Each number is 200 + 40 x the weight over its row's rms, rounded and kept within 0 to 999. Layers, rows and columns count from 0. The size before them is the row's rms in percent of the matrix's.

# layer 5 MLP up, 2368x896, rms 0.02, rows 1540-1590, columns 256-319
101,175,234,201,249,206,169,206,208,188,156,130,228,189,140,199,269,185,229,191,259,208,151,188,196,200,202,196,211,172,224,189,248,159,181,201,187,159,167,167,174,212,223,142,135,221,228,122,219,174,210,232,230,234,218,168,92,243,256,236,185,298,188,182,159
098,164,260,195,196,191,214,206,187,248,164,222,184,234,248,165,257,282,142,213,199,151,132,167,130,198,163,146,173,241,212,164,280,164,185,191,198,140,131,176,121,187,225,172,185,213,248,224,234,209,71,136,147,217,188,178,188,177,215,279,211,193,202,225,281
098,190,204,181,178,197,214,294,214,194,241,163,209,212,167,245,181,254,197,249,160,210,188,223,270,204,225,171,175,214,197,207,209,137,185,165,169,172,208,261,210,185,255,221,235,228,88,213,174,163,279,213,221,92,179,176,152,218,173,116,176,159,178,224,235
094,177,127,184,169,282,256,127,175,167,214,142,205,270,277,196,205,166,275,191,227,188,164,173,275,225,220,203,82,205,180,194,215,178,151,227,228,206,194,204,195,201,130,179,147,130,238,232,180,257,143,189,160,209,114,236,236,201,227,216,164,194,248,221,207
101,269,224,134,206,263,194,171,199,167,186,163,211,196,194,148,245,115,151,176,150,186,201,127,186,246,169,151,204,176,181,187,204,133,181,181,185,165,176,200,154,181,190,162,196,247,182,203,186,190,236,214,205,185,242,189,152,151,171,172,332,186,230,260,212
101,214,197,112,275,204,197,196,225,179,110,266,136,183,195,184,203,141,240,171,283,193,142,138,256,201,258,235,143,176,208,160,196,182,133,180,130,174,253,233,247,186,214,189,210,227,188,209,188,205,146,137,164,252,155,184,119,125,158,164,240,196,219,210,68
103,203,249,245,171,222,117,235,243,220,249,162,176,228,217,195,259,241,180,141,188,206,106,110,268,137,289,205,233,93,277,223,152,181,218,216,253,196,235,279,236,147,239,210,240,240,160,211,179,207,190,213,211,257,196,178,223,126,176,207,202,250,165,227,219
101,238,196,157,284,274,287,213,213,187,224,243,216,200,202,175,192,229,187,199,175,179,243,181,244,160,225,162,240,167,205,198,184,220,189,209,264,209,173,213,203,231,263,251,222,194,187,180,189,255,210,246,183,247,166,261,196,182,160,213,276,232,199,230,257
096,183,170,245,251,259,245,245,172,171,200,228,257,192,142,270,210,163,227,215,160,217,235,215,121,156,191,207,249,246,186,203,220,132,249,204,181,221,261,149,229,185,147,163,183,180,193,215,202,146,236,211,211,207,116,182,196,223,203,221,138,216,254,201,208
098,187,184,141,203,209,103,205,254,203,156,177,195,226,163,320,194,215,177,209,239,219,193,221,213,213,166,155,275,229,140,104,179,181,187,199,268,285,210,189,266,156,194,192,213,125,194,189,233,126,126,213,216,215,236,137,268,204,177,190,220,205,200,229,182
106,268,197,227,200,115,143,195,212,209,170,273,148,129,188,108,172,160,227,120,172,250,215,180,213,156,186,114,194,144,206,200,185,183,179,171,210,227,151,148,214,185,201,163,184,213,171,205,250,135,156,161,191,241,157,211,197,135,203,250,200,104,109,160,192
102,185,150,212,209,214,172,279,210,212,207,157,247,240,236,232,201,213,187,265,206,193,213,190,267,198,180,108,202,263,156,191,126,298,152,133,222,253,184,210,251,217,137,214,204,175,190,179,246,221,168,173,280,165,191,222,163,205,211,212,209,196,179,263,217
100,209,249,178,218,238,183,185,215,167,169,192,190,199,230,217,133,208,241,138,208,193,189,215,89,181,268,198,194,246,170,166,206,221,163,187,193,177,192,185,159,130,254,221,211,185,222,265,158,245,116,270,271,162,170,194,168,159,224,319,157,171,227,189,164
099,170,102,196,263,201,191,235,243,231,144,236,215,169,158,217,286,148,153,149,267,241,151,236,218,233,206,121,154,138,224,229,236,212,217,171,254,279,155,163,153,269,199,206,165,189,228,195,216,247,204,212,150,203,308,236,233,197,186,152,186,194,214,174,197
111,179,150,123,130,154,268,254,178,159,224,178,203,200,219,96,202,190,123,158,207,140,205,251,208,255,214,188,288,241,183,218,226,186,194,224,215,218,174,166,181,201,200,212,172,204,179,207,235,149,245,191,147,146,196,167,210,189,168,241,221,119,179,162,145
092,168,173,182,182,230,131,182,241,180,196,205,228,161,149,195,285,122,217,254,232,198,167,172,187,239,209,106,162,91,139,107,260,145,232,229,177,195,163,237,254,181,267,171,200,261,117,213,220,193,203,254,140,277,212,239,180,199,156,330,172,223,251,133,240
097,198,194,153,140,187,225,261,155,221,246,268,187,261,180,266,161,204,155,173,243,175,254,162,188,139,208,238,223,181,260,213,188,162,210,135,209,255,236,158,252,233,198,177,188,223,184,246,229,245,187,205,201,226,238,156,189,176,159,204,214,169,173,260,185
095,240,173,219,158,166,237,188,210,250,162,246,131,210,91,182,183,170,261,225,279,267,280,149,252,107,213,151,217,220,194,146,149,220,249,206,162,196,179,192,162,198,194,220,157,177,218,176,179,182,192,119,212,198,282,185,376,284,256,161,212,209,134,173,187
090,225,206,159,93,258,260,141,186,146,237,236,129,218,222,208,272,130,173,221,219,158,205,182,234,227,211,169,225,164,228,248,214,202,230,237,180,138,183,205,122,149,273,195,241,209,259,193,256,246,249,214,216,130,143,215,208,131,182,147,184,190,204,216,200
100,206,143,246,132,224,131,240,180,167,208,183,197,125,144,234,187,166,217,182,278,199,207,179,146,195,200,110,154,227,272,140,218,146,193,174,227,207,235,170,202,196,237,169,213,159,203,244,159,246,220,195,189,271,191,182,244,250,194,183,204,107,241,140,168
104,239,264,164,195,122,242,212,180,253,188,227,223,199,170,182,186,195,165,146,133,248,175,154,163,213,215,193,259,239,132,219,219,265,192,187,140,224,224,192,190,192,208,162,137,263,222,205,178,189,211,203,166,223,107,247,166,201,206,178,237,165,178,182,215
105,235,233,228,223,211,259,110,152,243,222,235,200,219,190,151,260,173,184,223,193,250,192,140,217,212,179,160,189,203,219,223,164,209,244,214,193,136,244,200,313,168,209,205,234,221,200,182,209,258,262,127,196,176,211,181,112,217,193,118,192,214,206,199,224
103,227,185,262,231,174,273,122,292,226,272,207,281,192,204,207,206,149,189,152,207,235,235,266,247,195,120,207,266,194,250,233,268,179,148,188,202,241,108,204,129,312,191,222,251,160,172,135,206,250,252,185,194,175,197,229,221,254,175,266,234,256,204,133,202
102,223,173,98,231,241,248,227,195,142,190,119,188,233,174,186,228,178,143,180,233,209,201,217,147,184,179,193,201,210,224,185,139,163,166,240,99,219,245,215,207,201,171,177,172,214,133,203,183,186,191,189,213,263,172,160,243,143,249,244,186,228,221,188,230
091,190,169,201,156,143,247,210,258,242,187,176,227,201,195,164,153,174,147,180,254,242,247,157,158,216,240,233,169,307,324,204,235,176,109,281,283,215,87,211,267,213,207,180,152,208,208,194,215,185,227,274,224,194,204,214,270,257,268,212,174,178,196,241,180
096,165,223,186,244,155,231,247,235,182,213,212,225,237,319,275,171,178,176,178,208,197,177,210,221,212,216,201,196,236,260,179,223,174,188,232,191,206,198,189,162,247,171,210,210,187,215,203,187,198,235,177,180,164,191,285,162,168,224,239,249,139,140,237,186
098,206,174,198,210,249,193,194,189,201,203,254,198,209,203,226,241,226,205,164,176,210,183,219,199,162,267,249,215,222,231,182,208,182,192,225,206,173,249,241,141,152,149,225,184,144,284,190,118,182,248,208,235,216,106,203,186,262,170,222,242,208,177,249,271
099,224,178,241,225,220,273,145,84,245,198,216,194,247,201,228,137,144,156,207,239,207,239,236,183,206,149,253,252,137,258,274,212,238,227,173,185,186,273,181,140,159,209,210,272,187,242,204,196,241,254,176,200,206,206,193,154,188,240,241,187,215,196,222,222
100,193,172,191,157,286,207,190,193,188,223,162,191,127,235,279,217,145,149,149,238,171,168,197,100,194,175,187,118,266,226,171,260,289,157,162,198,160,256,179,201,207,167,195,191,267,206,204,209,190,170,140,312,221,160,154,211,225,204,220,194,160,216,234,178
107,232,182,194,215,160,217,188,211,220,186,163,231,168,178,183,228,191,145,255,205,161,211,157,183,214,212,158,287,208,234,238,258,190,158,276,187,151,215,191,263,197,226,150,192,217,192,158,198,172,191,206,168,210,206,227,241,258,210,140,242,202,225,226,188
098,160,162,190,260,175,267,217,189,130,189,205,219,221,210,183,217,188,294,108,168,138,229,196,221,183,208,143,103,214,160,246,191,205,183,204,211,185,252,287,218,251,297,225,273,231,117,214,139,192,243,227,180,212,158,227,124,184,142,232,297,193,244,151,203
097,125,231,205,285,221,162,263,212,178,145,135,199,161,180,222,184,155,131,190,242,230,187,193,276,268,233,160,188,169,184,203,117,207,177,173,160,220,148,224,179,225,206,219,223,211,209,177,219,163,193,148,205,179,226,265,210,163,275,253,199,257,246,166,235
107,185,205,263,149,180,175,203,208,218,221,221,133,174,100,221,211,154,192,277,163,234,201,169,247,169,219,229,198,287,141,270,205,195,212,139,206,219,155,190,155,184,245,117,107,241,209,234,186,226,243,215,236,221,166,228,205,167,207,118,335,183,149,226,188
101,201,275,197,220,222,196,284,252,158,159,159,211,201,273,123,231,192,254,219,235,205,181,133,126,150,177,124,187,252,178,239,109,176,212,122,224,166,300,242,195,201,218,265,208,152,148,207,220,206,202,215,237,265,226,265,226,186,131,206,139,102,255,144,243
097,133,227,129,193,282,126,176,188,240,181,208,223,204,184,222,211,189,135,207,251,184,197,196,267,140,236,178,151,157,263,203,175,186,190,225,159,234,241,233,197,247,204,133,137,131,198,169,225,177,243,220,230,235,229,147,202,191,171,205,234,241,182,192,174
104,252,204,283,167,196,259,210,175,201,229,208,200,173,217,214,241,198,216,212,189,186,248,232,155,208,251,158,246,184,184,254,178,115,164,174,185,175,213,202,147,211,218,219,216,236,126,193,306,191,178,202,268,235,197,115,147,180,145,261,285,232,231,200,164
100,161,171,193,188,183,176,203,188,176,214,167,175,144,186,210,182,103,164,211,182,242,167,177,194,207,185,279,212,215,227,167,147,192,195,196,287,230,201,203,261,175,184,154,213,189,204,199,241,198,103,152,204,207,184,86,159,204,225,205,249,263,217,217,152
109,126,175,233,187,198,313,202,223,211,176,209,193,217,240,261,282,192,209,161,245,237,224,138,241,192,253,269,139,249,228,163,206,151,181,193,237,204,255,208,164,232,183,145,254,268,182,176,216,247,198,183,211,210,235,252,211,239,234,258,225,163,225,173,220
098,169,234,257,254,147,158,176,257,191,274,220,184,188,144,192,175,250,188,168,220,247,162,161,254,186,241,190,211,219,174,132,168,186,220,210,244,146,155,175,216,169,187,220,235,231,167,189,203,199,194,133,232,177,202,156,222,274,183,235,107,194,182,153,190
101,169,260,217,260,203,159,178,123,206,236,138,213,209,283,171,249,199,167,227,221,211,189,292,195,200,204,226,231,221,234,173,249,221,241,218,229,163,186,239,229,125,213,237,188,202,223,100,157,146,176,236,265,138,207,181,193,200,190,222,149,256,270,234,131
097,230,203,262,157,229,168,220,188,197,205,117,253,210,189,208,208,162,262,271,252,192,141,190,195,151,156,230,180,165,270,202,145,184,209,171,188,217,150,239,160,231,287,184,130,211,248,291,238,152,172,260,244,136,197,241,225,214,309,197,180,228,217,204,250
102,213,228,135,165,202,213,149,133,148,230,154,149,200,170,248,183,169,219,222,226,197,214,188,204,215,212,253,167,207,170,186,271,205,238,277,187,161,234,213,213,281,232,201,206,265,172,198,225,182,200,168,227,243,252,180,123,159,188,161,217,158,225,287,206
109,197,300,190,185,236,125,136,161,171,208,216,181,162,234,193,195,174,286,220,224,221,134,266,230,239,164,162,154,209,227,183,195,167,204,141,251,153,205,176,194,201,165,173,212,162,178,211,157,211,190,145,186,239,168,183,194,193,168,233,179,141,213,224,233
097,224,161,238,217,160,197,178,235,254,214,206,258,200,285,210,203,244,242,236,172,214,157,190,151,235,290,92,245,223,172,233,227,188,189,246,273,243,252,210,225,197,227,145,212,195,188,215,221,154,143,165,125,181,217,260,224,171,170,163,193,145,120,183,188
098,229,211,282,193,266,160,227,213,144,199,304,220,275,217,220,189,183,240,193,174,168,164,198,205,179,178,251,232,249,248,228,187,117,272,190,179,157,200,211,184,205,152,216,155,220,183,186,182,139,280,158,221,264,235,227,251,196,209,147,187,213,253,141,158
105,167,161,134,144,226,212,175,264,198,215,89,167,226,140,148,202,199,261,199,220,229,193,286,177,198,207,185,188,88,208,256,215,192,247,203,165,223,230,250,239,223,190,201,237,174,212,97,147,255,195,222,128,257,223,223,192,148,196,190,210,231,272,119,218
102,224,210,145,217,200,208,295,163,229,248,212,230,154,192,165,146,213,236,218,194,187,211,189,224,209,231,196,210,303,238,147,245,143,226,220,201,88,244,183,338,234,136,208,177,185,172,123,210,210,160,212,164,178,177,270,177,162,203,154,185,247,196,234,174
091,176,253,139,215,236,104,234,163,203,206,195,227,139,157,205,214,226,227,143,240,183,227,199,238,103,194,224,230,158,132,236,173,180,210,209,184,172,178,180,163,194,239,266,196,193,154,224,189,317,204,118,193,199,165,232,186,108,170,157,188,202,164,208,224
102,219,173,179,226,241,213,233,140,221,54,204,195,195,178,118,229,181,132,156,203,261,277,204,169,203,253,214,195,136,231,224,262,150,127,213,178,177,186,156,197,207,189,261,235,191,185,97,166,224,198,225,204,237,212,274,138,109,238,177,202,167,190,202,109
101,227,181,253,204,139,272,139,246,216,193,104,156,162,178,210,205,204,200,266,180,227,219,186,223,169,206,200,196,216,231,128,203,201,283,166,166,291,167,206,146,207,279,233,116,241,190,248,195,114,175,235,228,148,243,207,162,259,214,182,155,237,219,175,163
104,174,214,289,228,219,166,151,206,161,221,212,203,253,159,217,226,151,208,159,219,186,188,205,222,211,227,180,234,81,248,227,155,215,227,189,234,281,234,119,190,238,189,119,138,130,193,215,130,159,215,243,182,244,211,249,183,296,259,206,167,180,244,230,200